{"n_layer": 10, "d_model": 256, "n_head": 4, "n_kv_head": 4, "head_dim": 64, "d_mlp": 1024, "vocab_size": 12979, "activation": "gelu", "norm": "layernorm", "norm_place": "pre", "norm_eps": 1e-05, "positions": "learned", "qk_norm": false, "attn_scale": 0.125, "bias": "none", "tie_embeddings": false, "parallel_block": false, "extras": ["capped logits"], "init": "normal", "init_std_qkv": 0.0314, "init_std_o": 0.00703, "init_std_up": 0.0314, "init_std_down": 0.00352, "optimizer": "soap_variant", "lr": 0.0072, "lr_mult_o": 0.882, "beta1": 0.95, "beta2": 0.95, "lr_head": 0.00981, "grad_clip": 2.0, "warmup_steps": 200, "schedule": "wsd", "decay_fraction": 0.945, "decay_shape": "linear", "final_lr_fraction": 0.05, "batch_tokens": 131072, "seq_len": 256, "doc_mask": true, "train_tokens": 647600000, "steps": 4941, "dataset": "wikipedia_en"}
Each number is 500 + 50 x the weight over its row's rms, rounded and kept within 0 to 999. Layers, rows and columns count from 0. Numbers have three digits each. The size before them is the row's rms in percent of the matrix's.

# o: layer 4 attention output (transposed), 256x256, rms 0.106, rows 196-248, columns 128-255
# v: layer 4 attention value, 256x256, rms 0.143, rows 197-248, columns 128-255
o196 099:464495507571463498521528546513463465555534407536519537548449483545499521430461433516507439520516532559487474513606495576524505487540456502378482523500421467491511487463450429555524450421497481517517558500560598566565449557539494529566481554385464560486517479469430620457437524436445456370463548454489379395522521507567529482439525518410525513569502506513506470531500559420541447523515
v197 112:530563552457550534460484580472549565593465474501462573527420535465494538495505499506483480499339548420518430542497449591463514509432465517512508539500474451503467510498430459512553593536569477528501520449519488463466558518515601516395461459506479492467563524490514477524467472498446540502548388526567487495505506569463574513527487581524410449433566482579495558493454509515470563456561
o197 106:519542376447504458453567542483465594482363439516471473419592507454567507605549405568524420424507514463467396517508463488454492471502469512508479494478402529413478607528487508489479559502498538449501514442540369469521560465446584520452443485417543494415468544488625547516451508495479447462436478494476477534533465478482560510475576423525459588434476444559486469467521488445485540518477
v198 117:476414549530489486507559494507491574431495453521634469562540428507414497471618540499467458462563513538405520395534522524398555525514589523586521518584530439507585516509464534486526447482621493445502509549551629519574424483449534507570459511484533507498539423503555530420526473547479503499535511524463551408527484580463488516502420459415572500480428574442542423566420596469432570628448
o198 107:505560576458465529530458385476505550519434489561500536468511423533499511538439557471470524545558394413414550398493486510551478480459523529537538421505449537493451446443464541529594524564524463450491460537562504489550518501482480496599506490456487512522576500516479497577506555533448490438542457543460581567479510413498458488557490501493470514470545417486630478516417517495472618529446
v199 098:513488449373608594600583568480486450512557548499451517518455524525553499541483466512495511500486475499484518438588504532497517479472564492495616525520410590485539477522562443468414537472488459485513485573503380523469516469472556499490558521495419517456465561463439476422500580495483455509502511406550448416559585521444469491520557590553537509525418503589440570485573505666448522402535
o199 093:561473495424551540462538539389539492555545497454467449449556557428546538515483516562472420474431605553471462491540456400449451470527514450432547547436417394558528582492495454476495541475570457465421540456474484527579534551491420487501539506461445561448522497539538476403504494465502523494546464444631475484483549489436519475577528485407450498517478591450494537541486471479467536398459
v200 102:557480500498510472508476513486514468577462555562489454479465464367481485503450446550493526506460493503457458504430516433593492473550502540470534514483516451415581524481490436417583448480504541504440415489497453452474466505501419432563576528395485466467430459550500430521516539481563474429503450553509584505614529460594490493507628474527447541494610411456517544503464518492495500459428
o200 102:471562583484517465449476495510425451459486562432488522566517547444458459493491512522434524537513493578465512509496413517495506590445575523432442544515458569480563462496575508504482466477510505486433473435420510445518574542531467379598542486536538488380514436461493500483516545447518544544499588540455469469549483476539541552473635435426497490514451452524553490599518487403509444409641
v201 128:465505432452524511503459527407415491496479552604469576535493586538542533415442484604549513490447444411486448464469585400474522420534439440541535502494509522436623464499506473438516499433551519568541492432513437543526448503651553492508519465572475552489463510580501560466488486448408535510543378502465598548517428524532498496594512623562518506486528508566479540460537459519515536544472
o201 110:412591625486463510419477555501530434515474513683519517445570508506581487479499584515509513545482526508348434488528514510443588569505515439551483520442529500467493560512521452395461452508555396497462476437540505534544511510578549518493549519584553367509494509503530485558551507467437489535535527470473506590483453521473480529554516510459509432467501500449456482440539491495486544555515
v202 102:443456531460466506458518531599500493543504473484471491492533505467408481442516584541521497461461473602465438505498449483504520525538434439516407564495477441504504524498566438574556438507546573530402516470473492547471520479497567457488425526502508507549529479542530548519430458475414483522575458587505504514447576482472534610543497502411485500500536529567431496523455541482464548652516
o202 103:367486497543506497520513514452558517487416543598482450384455489493519420656534516500514478569511510521500538502485473557473477537466508530506436566438518442536473436579511494581569509480535536467506518438544542521571518484514491316445525496475537519530501555466517540576549566441538433479455492519491481470475521480473487508452532504541531477438447492511510522440477494522482516581578
v203 113:528565421488427481511524440557451464511464548459506505489502586492550545458508411446537535503561513491455491445550542492499462489487492411457504444487509529502416482488557578543485525520497508510610454493551540424538493488477438632548560456503522473417465487483445509479520581478547481563572487467514321514529486502518533456499565500557439602455493371467551489593566488446458446525455
o203 106:475512467447437506526561487551581462483498539443519555526498532511557587497530463553412480543488454481437415443521553446473519488476490439448509545394401511496465490502481434540555524529436510456539407420470546503495462612523553369579447483538426632453490454475514508547508449558457530530434445410472481448498519465528497529472477533460418476456412477465592509594450511493622439496493
v204 099:508541511582354567386485469572466499415585452499545443486618458480455431509515499511495494528528482536483641598453564475574486519542600537449582553419496516470468462493554505558462451533526532486507531522516468415516505495504454527467569460512462503522453463494549392392478525550478509523474552556483575449549529414477504543452417467530566455524418502482478480543553502463552359514534
o204 096:569542489444569570465558428531551488575533482446518488547475416521485537504491478533493496468527423448545514447542528468482495431484365486483517556529501507543533491472588459540467512485505581556540539603478393461478310598523448491508515436617506437519608459508523426466506523544575542520536572459528466517592418451451473430519467500543441493455510517517468507417506467494481509492550
v205 097:467528510380525515421484437507508461541484527500413522589480611476445484476480549477480487410568570539492486574424456460488496485618514476528466392575519535493500466475428465479478494529505461590490471520497515589500567560441470497528511484470579448475475527522475518446480538467570501503540541582603408518518538473510452535524564535480448479438515542448446453520565558598478549423465
o205 093:488468474494461515487429492531441476483482435572564565547504546466447439508444519492455439479491513535563540494509467589471491495648590374425489423464584412545482566536446524424512443552538386435404491443551472455530519531460587424463506450453524510514512601482524510640504616547532459539595475482469510555610534499527525444462525521484435482507579539529530485539493486496538482432602
v206 101:490466441431647537513495490482547407500488478518462483416486430536522466580531456450510485399430462558519500545513561507537429505622497438579490526497556429443482550552554506555416513513465552391549442565430555456485475478518489515544502511464477494561555575480487509426508430581502437564492528513528627514457553411523471453423583557439541457561402502498535455540534599525503482466604
o206 094:530506440544497522461531543360566492488535506421456432519510505414502626489480444402493511453542529528543579498526544517539521480524470421562463532492544448442492472520454590473490417404535474485440430544521416522403559531572487452534541553481468457586404482563478463553575501552512479520577540458539491530503530448483440481473463528428526492579513504501436425566516521487439469456474
v207 103:509512531419446463421516566581515497450471408477531458446459621533605543491481444571414419578499428461464725529518477559522461548504561502477557538446516420542457587554448463507533535568545447438532433527473538435482474446519473497476504549497502532543417437551513426510540499455494530461456470511563524502457465410506510465432445474580555478504507485477537462489455526475540479463513
o207 094:441517477589516535534531572513503506455544567387466454534501520474530583492438484421422508446581401461516504487566445481488388402563488454497434502454483610441554443549505464514449500394522512590552490513568518498448453476486472530576533468541529422584466499610474366495614521491544453501437460473458517527500441547494496491541520487480533547457510443495543529506521478558526515520465
v208 109:488510521362465452494545504584476456533599401518565498519488488582532463541474499472518453577448477449498548542523465525584498414473498555501496436504452547504490462563541451540493471499479554507453474462515500527460544531385470485461532501455590475634564511503385451472529539494515494512515620582497539542470560480450532458435444474470474496489525406336421526555516487482509442455499
o208 102:522494450442561521548457492507440508502510527459490508615513442426471529450549517512568470516483494404495525599451437555463450563498587469553499502455416510458499547501577536557533478479449510517488583578475544508564484539473413470501533462422487556517439497459454512555541557386422451560524528455461552446586485528536545558524474480559405436542571433387493508432601524461551484545494
v209 110:563500400504539517536491451402518497566472614480486525461540429442530491578480512577578568395573542421626507505411564467517412477560412464554490431472467518445494432586499514420469513488520582537423528530454483421465533460538482566528486448581540524408579541446495613586468595569508437471539510345480479501503440571459500508526571462541394438540536480545554485566507435590456519481442
o209 103:472513541489542478452475547436455496514540609480547494585570550553522445460494510507573532509519610554458452438497563378461461493575471447509482469538498433540493552509500481496483523567503467504503515562518522561449506512500445517483516500556479505468481554476553560515442466463532561475607550596525481447491537479568508547416538421590388464640532578479513424481480499563576569516498
v210 110:507447485469553479514451454506464489505509464683572540501480521444532533562453394575558540423475468503450483460527499479598471550527509596427446523495478480573475410553512596461571592568580487582477523486466473417439480457555446564491449499477487472529501426445442439611481449512391576564504453487445630524549490405497507501484475510504395516484499486492431539561509468469562462425567
o210 108:449551439441541477533481446492415474487489500526537508559577475462432452527437522468542489498523497534429413485535445405479509472418579489563547468544471611431577487524467557464504590428481563514512503439509493444523516538550530444478457460504478457412523546469445512511509546489527471472485467522450535469575448501609468572482436527531468589456486521508529404468594550378493478559535
v211 096:592477528526500599528498469531446413514459508431450452472518461522444508449525473551506509577551593539502486457504450478513402497503433496473428532514430586455496540468545446479485414521432577584475586571454531454473368419562477422541544506489522519528458465534490482421469482484548507493565489435461477489512557497510418487471555478523546435456551435436524496497568545569500336499470
o211 096:491552550576481516439483492539498508508508540414517523527440491341541477441565537479395502538524502447486474469485533529499476458495513508577533556465448517531397492432520458477492502514448554646425557528507542572554380487501500407499529552513501528491517499508440413567457476471522523533486469545427456498525510541544582492439442452568550491498438508400409503506530555558499478489497
v212 113:440522474490494507456473465504395400489554469516442470523466594417578480435476419523436450480464521467526477495563464467478518460589504407527466393454497590553550465557541538527510466539485520521601567469600543522571459560546513520506536517489504472519511483555474473455510423491473482520479515461418545433488562394540524516624523527515489542455482493592488600564567498479441525398529
o212 105:466476422544478513444535498589495576460446501565393511435446476398500458504475367501442466577482457555530546595526452502454529493562576497480520524530548496478460535594502581546542512567542454530615427517503561539476508548522544396566441542489493497505529462519464426568565417561516581444452465425418475401484448451536524469501490466527378529491546496598499441498590519536534468476618
v213 105:439480553588502445374441537558510556388659494595501490600553368490565446564513556489506475580463477540520491482557483481415499478565449517504446559525558548393487452531472462532515489512599581566469551514546516503474527516483466493476577523470440529592512395511528558499450412549580441565446490515431540575492578457545455544500508425542456498531506447475447568481447570538600420469419
o213 095:568510592585530583439452489505397452546454587527538561616471495525578530503570415412533530554514520582474518493489511527532509557469511558505499534544548550384554351530526509525529445518559513532515536546487536473505527510476493483407491552440537498567560487486586495549432543540490492485511529471511559430493362461489546545566566455482529485606510536585491562454543484518477500451514
v214 095:514494443493591473489512575498423520517475525518516506546513618485464559451529637554515497523509459430520446493462459452424516526502463416531558465538592471506539432454503588466480444522454549495388521453507468457419464555482485418488522532552439476401467491564519583486499517518458569585557393462530403555498428556376541427540539497513454500504500498490475469483483388537474558477539
o214 093:481517556549502535491575579467525575534525426471481478457499580529511518530496564572554574497624449473515529541482554525416462531538534527461554402498553500428477613492392474478492501486467464495466525400573535478514534572493548439487480490536539463489477585454619494510468528530442424599460469519606547516555516509531549511469483417542522419526552482504480472485444513512532464506502
v215 091:526466511524495601479426463536452502534507584472468547510532507462458488437494436525567640435464484409616439506488451498476538449463446442425503502510487581565440511404516581563547460532430546562544506475432485511473410436492499520570577574588519417550448509520461581509564545524522553531537381567488421521524484501546519513600501541532425615486477465486540410500474438517488479521422
o215 093:459433504516517507364534537532452401445543546535498443468484537483541488522540361466561500472447535462470491451520428458454420517445505517485484533517490496502475539501514462509455475497493574531483502483432549661428508500443422469567495455468515454423558444451515585603521490520484493559460439540524457550504534460546506454498512443585568490415459503504561414463581500528424426499531
v216 097:564641600464518451494523498438484501464472569482536450502466522521485482509531501523484425451475505527516537496420503527451472521512556457551512460478516439523520578474460516460425413493575507488592454447464525507566498606518550510491459518372511520358599492492530549434573445476448528535407427466509485457458543490501474494578510469494535509475531559548570437619514549535460483462479
o216 095:538529456493568497468531532497546549465452470460473443447497453530452472524608521495511477527561518511417525493502416610548516385473536449526506434505549474519483503380507541506466569444480507589447437471444479444463541485553537508491412422471613534558517456440526532475543484497489522404482433488441533469405522569557531429559596527545441494465477473541536492580424491559535537502491
v217 091:553440437541451507553578462565546563538529498602517535487511495568502447617398410526581500503580460464472519496424483589560555494468534524465546463464433429440574478482387567512425446569463530508526458543483418477444583460541474541593484419484499514570535506498537490536469505542534516497516554536549555536530585542556537572488449451496537604451507487520444462505504516548486450517520
o217 094:524422477458569529590523530502552407489459446520461558472529454457524437489471588510593482537606562516448544447528491419524548485493510542506595545514476567517460476503495438512495366515541562473474423467380404558428521571465509472494496440480497408437558407510413467458438407458462472540450491473510588499499466641488474540426535531562463457476355611497457492511565485473507532515570
v218 093:541410545413511565559548435450475423537537580463524550520454541471528547527581468522524530458544527529497490465460398535587577576519526395498492507464523481500534494449557543482562528502567569515454614574480490499485484454430512520579445509443449416542479557523391483535388570558522499526529477397423597440638438483440528473623489489445442464536475469538488498518448506436438530599497
o218 092:452471575468447480410478438345477472574508541564516450495442472526528524539539509507577510616588493528472499449488456480541427586605582450563538540559409488552445567482513505591560534444482478571538523457519539472512447487509543461600407486539479439461516504370411491548526479499440386456582534546511473492504539408472524466384462475560443480528509511519423456496466541482490452533462
v219 098:548441465382533558491509514552552509545462419536511521439469430561494525606466490522531547401440563458490570500480504553520504532493490627532549489520540480462502456495515474556512544624531564471456475541525480551554569511481551434527436414435501456526548486437464546450566588504492440501468503535506514571416557453499588566408513477466470483444466462510495469553492480459584447410558
o219 096:509457507487487517446577551471565490550648509425441515501549533532568582494475467530510547652474532419534496575505571510472549512540455585502438482546509490401574497528411548518404471520469532508479470513476386570516525485550570436528520466436535434544498528556481567474473463393571497514571473432527500558470510451530536550491509513513445492456540534514526473538489428428546563488549
v220 099:411546497389440481408478474518491452392596484433524511602545436541617457462469531450510494456590520576501468484465527422521531539519524494502511483517635532606508426502602478479500553463413538528530476436528526588582509547537568544513414467531500468499422507515410442550487509509524447500484494390404503481561564606498533481582455556496499605516404556464491493565487484514564406442478
o220 102:420450513480545491476488461581469414470458383497487544484445531467546536400478411499532437523521543510446518521453495383497456475453482535511523472462501600599439503507558415494462575512499441548492551527456527510536517640440454595403439413443558509577526472522494505587486532636404538453536490416567453471499495447580394497457412516459499505550518532529490588381503468501538548474541
v221 089:452511506452448515484504562429553472337595517534469453489520569487488399555425455498453473507519518461455498520584503524517506475521547482510444508500562502542471402485481526471515534489384557465449476411494514546567586546531471583508513554531606410472526510491475475536600474480573441517500478512431410544547640527513542517562518515533424577482515355557547461516501454450412512507513
o221 096:435417490452473446499500555459445497517557552547493528515512430616499433492481547502463520530513563459397499491420509478455476537501517556487537500568593494530433553449501522481521424603525557498502393519426512607549455637571465559553442559433513473465513482468538570497560466549599495474523479475457503489579482520548439505502453532532489520425480526576508537523493488445480492528489
v222 095:491414492621568476499560481512507526453500463514419461434559439534422488464471440460510515430463641495592492520534431594552511503486411561559405575550467451538474485466507440530479571517505538562464610489503528434463524500548516564493534419427485486484520480564589410442548475583462455445548447489504527483396549486438548526404436485562529447482554494511482481446510448556476522508514
o222 094:469430473523574525534509632610484498536490528569465501513427498551601522501475513451629522503426528546499421484532505503491427546524405442579413518543451551530493531429431555462577577461429525473495493491502382545540479478592465500430529526445429453511525364503436533514485499494534507513456408484534534517585493539593539505502625509565464491507530481570486437440523548493580441439498
v223 112:457576522557435465429448474433522480575495641554472533549557395416500544396512534619534538535495469433499450500483551496553426481550452445348428521509449505471489494537477490534506491434471537615436559535493528474471509498487446538546522473575515574452485553555468480605532495477489523413508503515468526430461518550461494481559444419563438592509562511493458513504508437504552544494492
o223 097:495535396457493485565435535537429446469422520511510576491471534484585526515505462524589466554508508458474445499533477516449498502486369535420499559474516543446521542515667398479569579545585469555515459542447520518497481515500554426571441439475537555427424638455528491443516523529522563457482517465432383446435499624517551607511473529477477458564488570514525500495524461529541555499625
v224 104:478553493531483552489504473482444544515479541416528542499545583469503491460494487471471468582570477445416599505529486465546516389452554510473518458423555525524502507485489562515529489509537482611499477503445591460350401528469361582477567520512574569435506531556544431477524455493558505397467552515509515495470458509545488497489471488529511490532532473513512404508485451608554471443441
o224 099:497513507494518498526492479483478580422418473545481543559492472453334513544463492581457451391556483425586462549532521439659433522494489451475545490487518479478545539477456463363474524491490517488584573495433506527426519592537476542546506461534578562441437497542486453450461500552573512447497482438499471540514453457483453503445471589579513435513573499523515441528521427549467568431417
v225 112:464443535464539443508601439449560576511445456463527453462394545508578548492479442590515494413560527497479513503465565544584439521493551546545608443500565464456531489448441517394439502405574491481480447460538447510558584500516500531524377423384616499486504580547520524528534584420606446426533519444487531513441466476532456516463463465501468468476545470501560465531508470504514502606378
o225 101:554505519408547470532573501429467595552522513678507466396481535519543460459552568502516497434524468605504619482534480536521524454483465464540471401465501507574453492477491519501459406500558422480462441507542572539413562411486390536516551425486449505549479501497491534459449507479486487457532515490463562521486567432598476554447558541470480606552455510539551524545452442484503446496444
v226 106:523499560503503555467444584567532613485553465518483527548506428556512516563467501537520533544444486530433523580473520502485550443418595493441490493415478481412457429506441488401409484466533432444398445521470441463479478462506497423524495386503461484655524524480589441469533493551465457464506479581476557575426498500497530581453460480563419532563526493506574492487396553520541477566416
o226 104:527511521505543479491571521521443503517514563671477545454587436520483540488537587557548515494564497482517543622495449518602384466500556521579501529595519462463496442560443493530484490492510493474509450675478417473459559558547468547457519484484444480500556528493570516379532575490462498561502558503551519449433506439472518581409520502464524491488445453486468461581499500487503496539560
v227 118:535552535471587499559517553473495475424662474478460473535454553529522456547495488617445535427436493524553415492465512457540479513512505580567559460501468502483540496565469417405491540520446571449550476521528468481545462474508533489482514436480486470566547459474494492401491586478503421520393568420424558557593515485560482484444532499550459457439496541499467590542508595513457495534407
o227 104:503453576535564468493506500520528462577504520447549557432459524478491487422557419506553462572511565537521466483555478442509535577494580408482504515562502592498493533476381607525420506580539561524506478504550502532503469474525340540475459464476472478517528502534530439448639573522417522514507475491466488418572499475541509492477576444493570540550545532445450451497432482482559489576471
v228 104:450480618495610519550531596540559561454526497552524538539494509608453583518489482470564560557486485577492427487499481549526544466411490539519513507536452475457491480578409480523396434446491463512419540438548567435415527535460444513494396499596561520433525493457479430544548517435519537452436554608567500482404489505521487474472448424522504443543450470516462584523469515604493468497483
o228 098:460466530421577425435488441463534534486476400515470484501533536443532506460492460554544569452472506543400506467516537501622508463396372479509517539523498442503525488456407482372532386522512503503520508477517487467578496428453512452454506477431492547454512543470528438374506559427552520462480383495464567514495470550581501495504481525528580407477579477427509482600448383493423540572445
v229 104:448511506462451564582493489533522600451434555498485484487507501448537543450468508557441397457486504470488548416557506506468509535499550488567545562490490576516483597394530496561456469520572506477514517523554588564482470516530580454479443525475456474426457496516572428494535497487467609532525573533536417498511413483403458597513408511508459458472448585473520413477481438367497564548437
o229 098:584531439435481440586597547523593518507461523610566544489570496497496459551480501624525531476526502526609469481531517590510499525504549515489528549530445422489528482485536453465449442485593435455502492588498498530459392508559501469601556531523468467588406550456504468619478514521602533461459459512571414542520488446546528507544438477563473488529481537394560508493438412440613511575483
v230 102:476440442463518520541526558508471529502603525528633516550455520510508534505433512617456439453413468433494423476492548499486512542489482515567516464478519461459495535583503417456515517476595549487486473491458513455593492491531563459470528486434476502520665504514554517513475517453481516445440428449552613510488553555552565522552552582501465363465534535488492529552494551493431545588486
o230 099:513524476537517459466495486425566516552465575419433486471579550549631475596527579544446456501497571472496436554506487460460540473472596530598524539542603594505498551514458567589478513465517468528525525546589516443494588504486566535420447458461589476596522492527504536512437566394424443515457497528444508516506495470492528563500529428503590525551482501541507454536495521526395436551477
v231 111:456580381481520484514517509497525496502589553515530575513448494466512559473439564481447441567552452341432593527577529542504440469477567517462516520443453463490452533521453425479472557490583494449484402507504508561515531492508473428465426544507563436431561427545508408508473489386456529370535426457493466484422444503564450499569521422624460576543538455563492528490526508561561458442430
o231 105:475528457618533458514523522596565385443431570519525552530621515443559474464450553508418542466523490421441463542555491611451441509481515484587465529452492498485401587495494462452522495428625485507510478375484535467430492388436488527475546486491498545494413558533542426487371521549609495518481476464489482451504471435517548509511486466547452524472489594562521493524466488450465476542520
v232 108:507606510500524449463497539433470378497498506504437488521537561483492443452451579447404468460365368530461464532494534476468484504564460404537449574491482501568569533490489563497519554514474473520529515481403533436543400527523546491496486544615470509511490605519525520514571458546493490389483418511514520421533528424513473455475493539471533470560483570521526466494472530500500555371591
o232 107:509573543542534468467474528398466487424503505550414402472515551472427569557549487476520491495472459523433418551532504477531445503445457495558443531535534444484499505529386647459495534525570564527448540548416540491559482535623505534531458423538510450500535545603555582460489503596496453529614528583446469559471516503502534452508475483428469461380573520553485457524561555612529519576522
v233 103:467576520511430451531484543418489440472545482486518597573565475566532495499512478595554477498488574406503514478449546409499533534504521456478476420526545496579475534484548525393529506517494526591485540500421493546580537517550513500440607585581422563452524565544486511435463453463427517626472516408512474566473529507477549484552528580550485550482543551476470500480506466447486587571525
o233 100:463493561452446488556429539526570476435490527523497506520473540555548506454485474493508489468668570441481399513479615468455464577500585562470423480523491552471524498541525498376379592495557444477496558415542453575523505624482586544451418543544483468577498493464500485450534485456535450434418598555484502495462525537393578505518484527509518520516574502498489467510455498540395480482565
v234 100:470509455489475565561439528540472480526440510492443501516506414544474555540492460585364505445484490553520447463475523582484531573458514566500543581464416493503481513499552396547429546480519505483454476486556503535419500460575483395484450411452472411416493425479504559457476534467512547501344511485439535533540416486572488500507507468475525401509456546583469552454457555522491458494418
o234 102:541472475490491471469496425500497579456614496533493550485562494443512463460479529530476440483453554504381599526493469547525555480553456514520470539585503389528576524557506488508491502459639564536582404498554533497533543512466484562482572469513505574500429462529512528475457550449473613476444508505506463426596406564483528510568597507586628455502367539477532520530505491503516491546422
v235 106:533468535537496436434547616459436437454587528477465461451549456472510531519579502473451463484568513514551461450525517409363524460540486495528369530568534481387542502473529608499534539446565497480537528539574505561539504501585561514471492530481551553490615485474533478488529495574526399508475523456375508484529518567525395435489460525530463516437552571515530418446507564494515480505435
o235 099:437471583556516562455460427571455536422470529592530466429411437426543542458563582476524530539548506474466594439461492521498563466477551466521447505483442490480489466468540459613576476574551568474442487562486440479490472436540460565430554618388579415473510486552508459452434461569436529494445573552509436501511545430542389404401459438559488517537523484572547384512501584579474469451458
v236 109:524435435496567526536546485550564546513518585498587581573431497447542498557514493464504530496504458495535472468516452518327460460433499586552596493533469533491493541509536471471439489468550570466469556472462370568421578495471469512565467528493463499518426563521501552464530548584454499598448459484522480520545591572464433541490553523468430495484444572563490469459506483542489517622534
o236 104:623506422466413588536541524448564508460515474420524594474547508528506507583541450483494520520482557606400465458451526427458535495537477528501558494563557551471432544490512505460521460585639469420437465503526495494527438509441414441517543555367554552526525506523501505446355512499559508520542495624560518499495525428524523519597493539497536479513615460388508449467503505514505451539532
v237 108:640490591487496609461526430579562449561464432517506524462544442468487436511491474481493478474406522555462498581492414468498537476466576603517481565547438570517405521442483492555434505460478452445424445500471512525548545558472466489476478409529498523588567483453534466572477473598518512512507585471476492471476518489547495523351472525432433475458525529471415442556476547536505549610544
o237 103:523487463465559486532463447519500501610479538442552463552588474498461495442533514468557501506460505492532553491548488449554456403564527553506319500530446479522593459468592597560489589470491512415475500515460511437552544532535430503424545423498529443573544434477487493405615573518511526489432539551403471488544538470484568516513498552479541497368436517439470483545497442588532473482536
v238 087:371540498586491505514507420395482515538416484521458585557554585492511614461480403510470501506541521434598429521504449443511562485459490540455441520468539575534505472535497489588502528457443442510511542554516465423499488524598564533442557433595433526535522540565428537593485548515485476511529516522525449508479524537523427508528514521553484514509447568462563520435517483549568460415468
o238 096:428407508515558550544479549517439510503437497520443646449495491487515555505438424578415480382409530490520445510548408564495523508514470502357504588496486468467545501490568475625477558531601392468442547630519517501532524461545484465399541460441520464537493556521479438484581417502435483401507499579493430456438550607547504545422496473471462510585488516468479501443508511563592492476498
v239 108:473491547431394587429472510499514487452598512518498506616524589473539495431417513524544422547482595437601468508458389539515497563527402448468518430550470555489534509529402474517517428526469428556441521557548510462521466537390464532416488567486456445503517483592566493517524450480501595556485494561544455452529492462405515507516557469543523458536513573406442569516541422455497567500431
o239 101:573526497497508553478468471511530504478513521611461511532445515475495438479474448523562522441617535559569369497406491560505524575475393493438550493481514553578532514553540435468449505490454409546492599489520615455562589466449567603517447441517499548540581476538423482543480527516510521526466532503390514504458490470504555440497543447464473363418539466523486592442578475467514543466436
v240 103:518460535558515485494595509483446481464514549571513511436479385637475492491556459413483456518585477527464570440526523559551405570480584538470522631530527551533437442524593526510517543456525483476447589525486497534442557518529552560503444527472443427536522498489428448486489480573443515457556498528447555441445574479533388398376434458547510527551359499580511529509508549587560485527560
o240 095:503437525517591507542471465473476456570550431435544488420485417465571566528472479435469542416457581565419510499649565568533406547409434494560429533513484459526448468537540590491572524514500528538495542518458418515515504517486528432561459536466526454532519481481483442452531608495529551354615485485454524397465567511565440463611410523509445557540532512459551471454536557566520498488518
v241 106:562532483435580613436514518499466534579492494457540373527492564399492547455561533523531505463542425519513436544533538518493506463541401425453469497503396566540519481576488527544501389504421539444499551508390504493503397550451457553540551555534462548442521538495400480555563469608545500523458441516525439527403436489536504476533551438507483443570587600520443537422566456549515582475492
o241 100:550527409587534528452506501592523542557462485482492426486541602439508447456486465542524442580408492485434487458449530507550525506419466565455503541545557517459509584546552527479488478551600550495531485505591565504524450540551548412516514544576476539458436536593482444463421531622550556452501472507544467528523454494513595426518497354467454416544600539517380482461476449594549499515566
v242 105:520492477463424521475609464479569538523462410581534548505482612488593511505459458585513453530507557441518502468521585507562467473426414482465576403539487462533489461519477463450497501579611523577600525506598380492513478504499515509514525485459553576607502516489465414393410486454417432459459502478491567477474401536566508462474466584480489489600567478474512570542459461494503538554450
o242 099:469597555505460494463578490427552438545404425499458478526514480494587452473539571507454464512478433489542546462565581505450505536494477475476542482527391607456432543547535507550481532464545541513543457546529537523515503450469475572583522542506441486588477405520402425443420491460415424523516466459348494503476420474459519533612479530529450496565542472564565474467522506593467547577481
v243 102:426430403449518559587550466523493329501521474448537479524457462561440489513469449500464432476519524497494534481495495490486442506504433549588541578510394469512508531557559390520457497450415549461511571481550486547537517571470601550422561488473482525495456593443471492493498408528436563489517529441521515453518489568571431406469472445446485371482459530506472487557510505487517454518515
o243 097:537456410447477487563514578524610499502502529447524473525466531446573497516408498505466496474444533484484593573498493451491437518447536491588486583544422500500550520589500477525537588513531533574464443525464449498616492493523468407464571572460567559555456420452474486632548527522604550460533572461492510453488423474436506529513453510523465371532536462421434467510489480504555561557511
v244 091:538493523544494542495547489451558582505541459542453510622470571460513509490436502551483507497447463506406502571478527527477465519559536423491593575462491433527502500362490431460587537591565415487478446422508439359526504419540560510466527461553545416482428538572522432547491518492481563457495479571535485554489481386463511503497530592577541585449486538555467499513532466579471508515432
o244 093:462490503545511480424566485378630508504544475554531599594562445515446422529520563472548569482465476468381482552484494511506417530537497406476580459499571550544502498568469412476528518474488411462477607477592427460422544589523623502449523425536509509489443511601486532495595549495508519525478544532542485532509509492483519525502528508482514474516480497494556541531477539561458565508528
v245 104:440483506569476458454497451421448587434497498528574473562502583488412434438541456542454461516402470495465593529538444474434533422449518481508517496584553471515575475608482431452620438544631452573551460433528450450515445476512541582505466504523460477573489491596511446495489459481424538478575395507449529438484479446486506545548447471439531498622497454505503428475576510528533474458510
o245 098:396447613590500438516470406434468496543505419613468558566513544571560484516491542544465561439501467586488432475454441529458435397464524516420541462423479510457478514539417503526494607573453433530520533545506398472455570481576575527464493489626497499603522446545449447569461560529470521510631492458488531556532476482555554498580553466479418546489541441513488452481533456532372480518447
v246 100:498523368570454486519452525389539470510479571548538520584481450410473564464503522548491489536436497457556467433482434450508506470537518568454492497568481502464531474462482517446626509477485503596549502568473427473575396543522503489554525508467420514512496446508509608463460524511511554502439479404471510493539446502546512447512507588572474462430590512577528493502541565446421514556470
o246 098:540542541417476492481454493596519417522509493547598556462484562550488400528535517506605474559506576449454465444536556424451539553555484525540565604535480524506575516493577545529535581531593502532476504438483527467518532553478531516578438522507549541519476518595487480504560492481461501545449575508453556532504516462432507405576496494490527488396533450525546406590504482429475504536562
v247 110:516546541450509436447552483491550547451504459479504476442551492503520488591519488471521553480610548508488483477476523481514529538526516482429583565568554460407481555444564491525484504441439490569476562499509527582585488570485477531494534515533570496533412516517556549477503519433514508540514584561494427585546498432415553578499482544494436459409475512436522490423561456441471515448526
o247 104:432466523535413486563542466394383533526587539507485482518538462570498490444590473463507506496530507557483452403491583527436523575631451504462477477551536488533477560513590389466569464460437417425487489453418485573478462551528453485463484525477574470492490471453412594483601525455543465471521517388463494535588460508466453462470468633495494527598494483477544499523493579401498464465420
v248 115:552462465495586475577613579456536531558513461417485576501454484515524559579571455446457499535511526499437507535461468498441493540398486616522603498562476481521436442455522430497439567467513535449501415511463411550444565506550510470521500534537481454534521535456490494566530567462420463433372565479481556544474502487519420466518489521627470448485450493459472497580495576470573499575591
o248 108:632493544527568521539491532409457486534533518378491627506569463498460550535488451503466565370519530473509569548502541508480524508507538500575463533477517463396472511495522499481629529557490473508474605502550398506532523483438367490497458587369479580444418471490583530478527599445417522460446503498529490475498540516420460538554385574479599548438514531424523495511488497470539444508527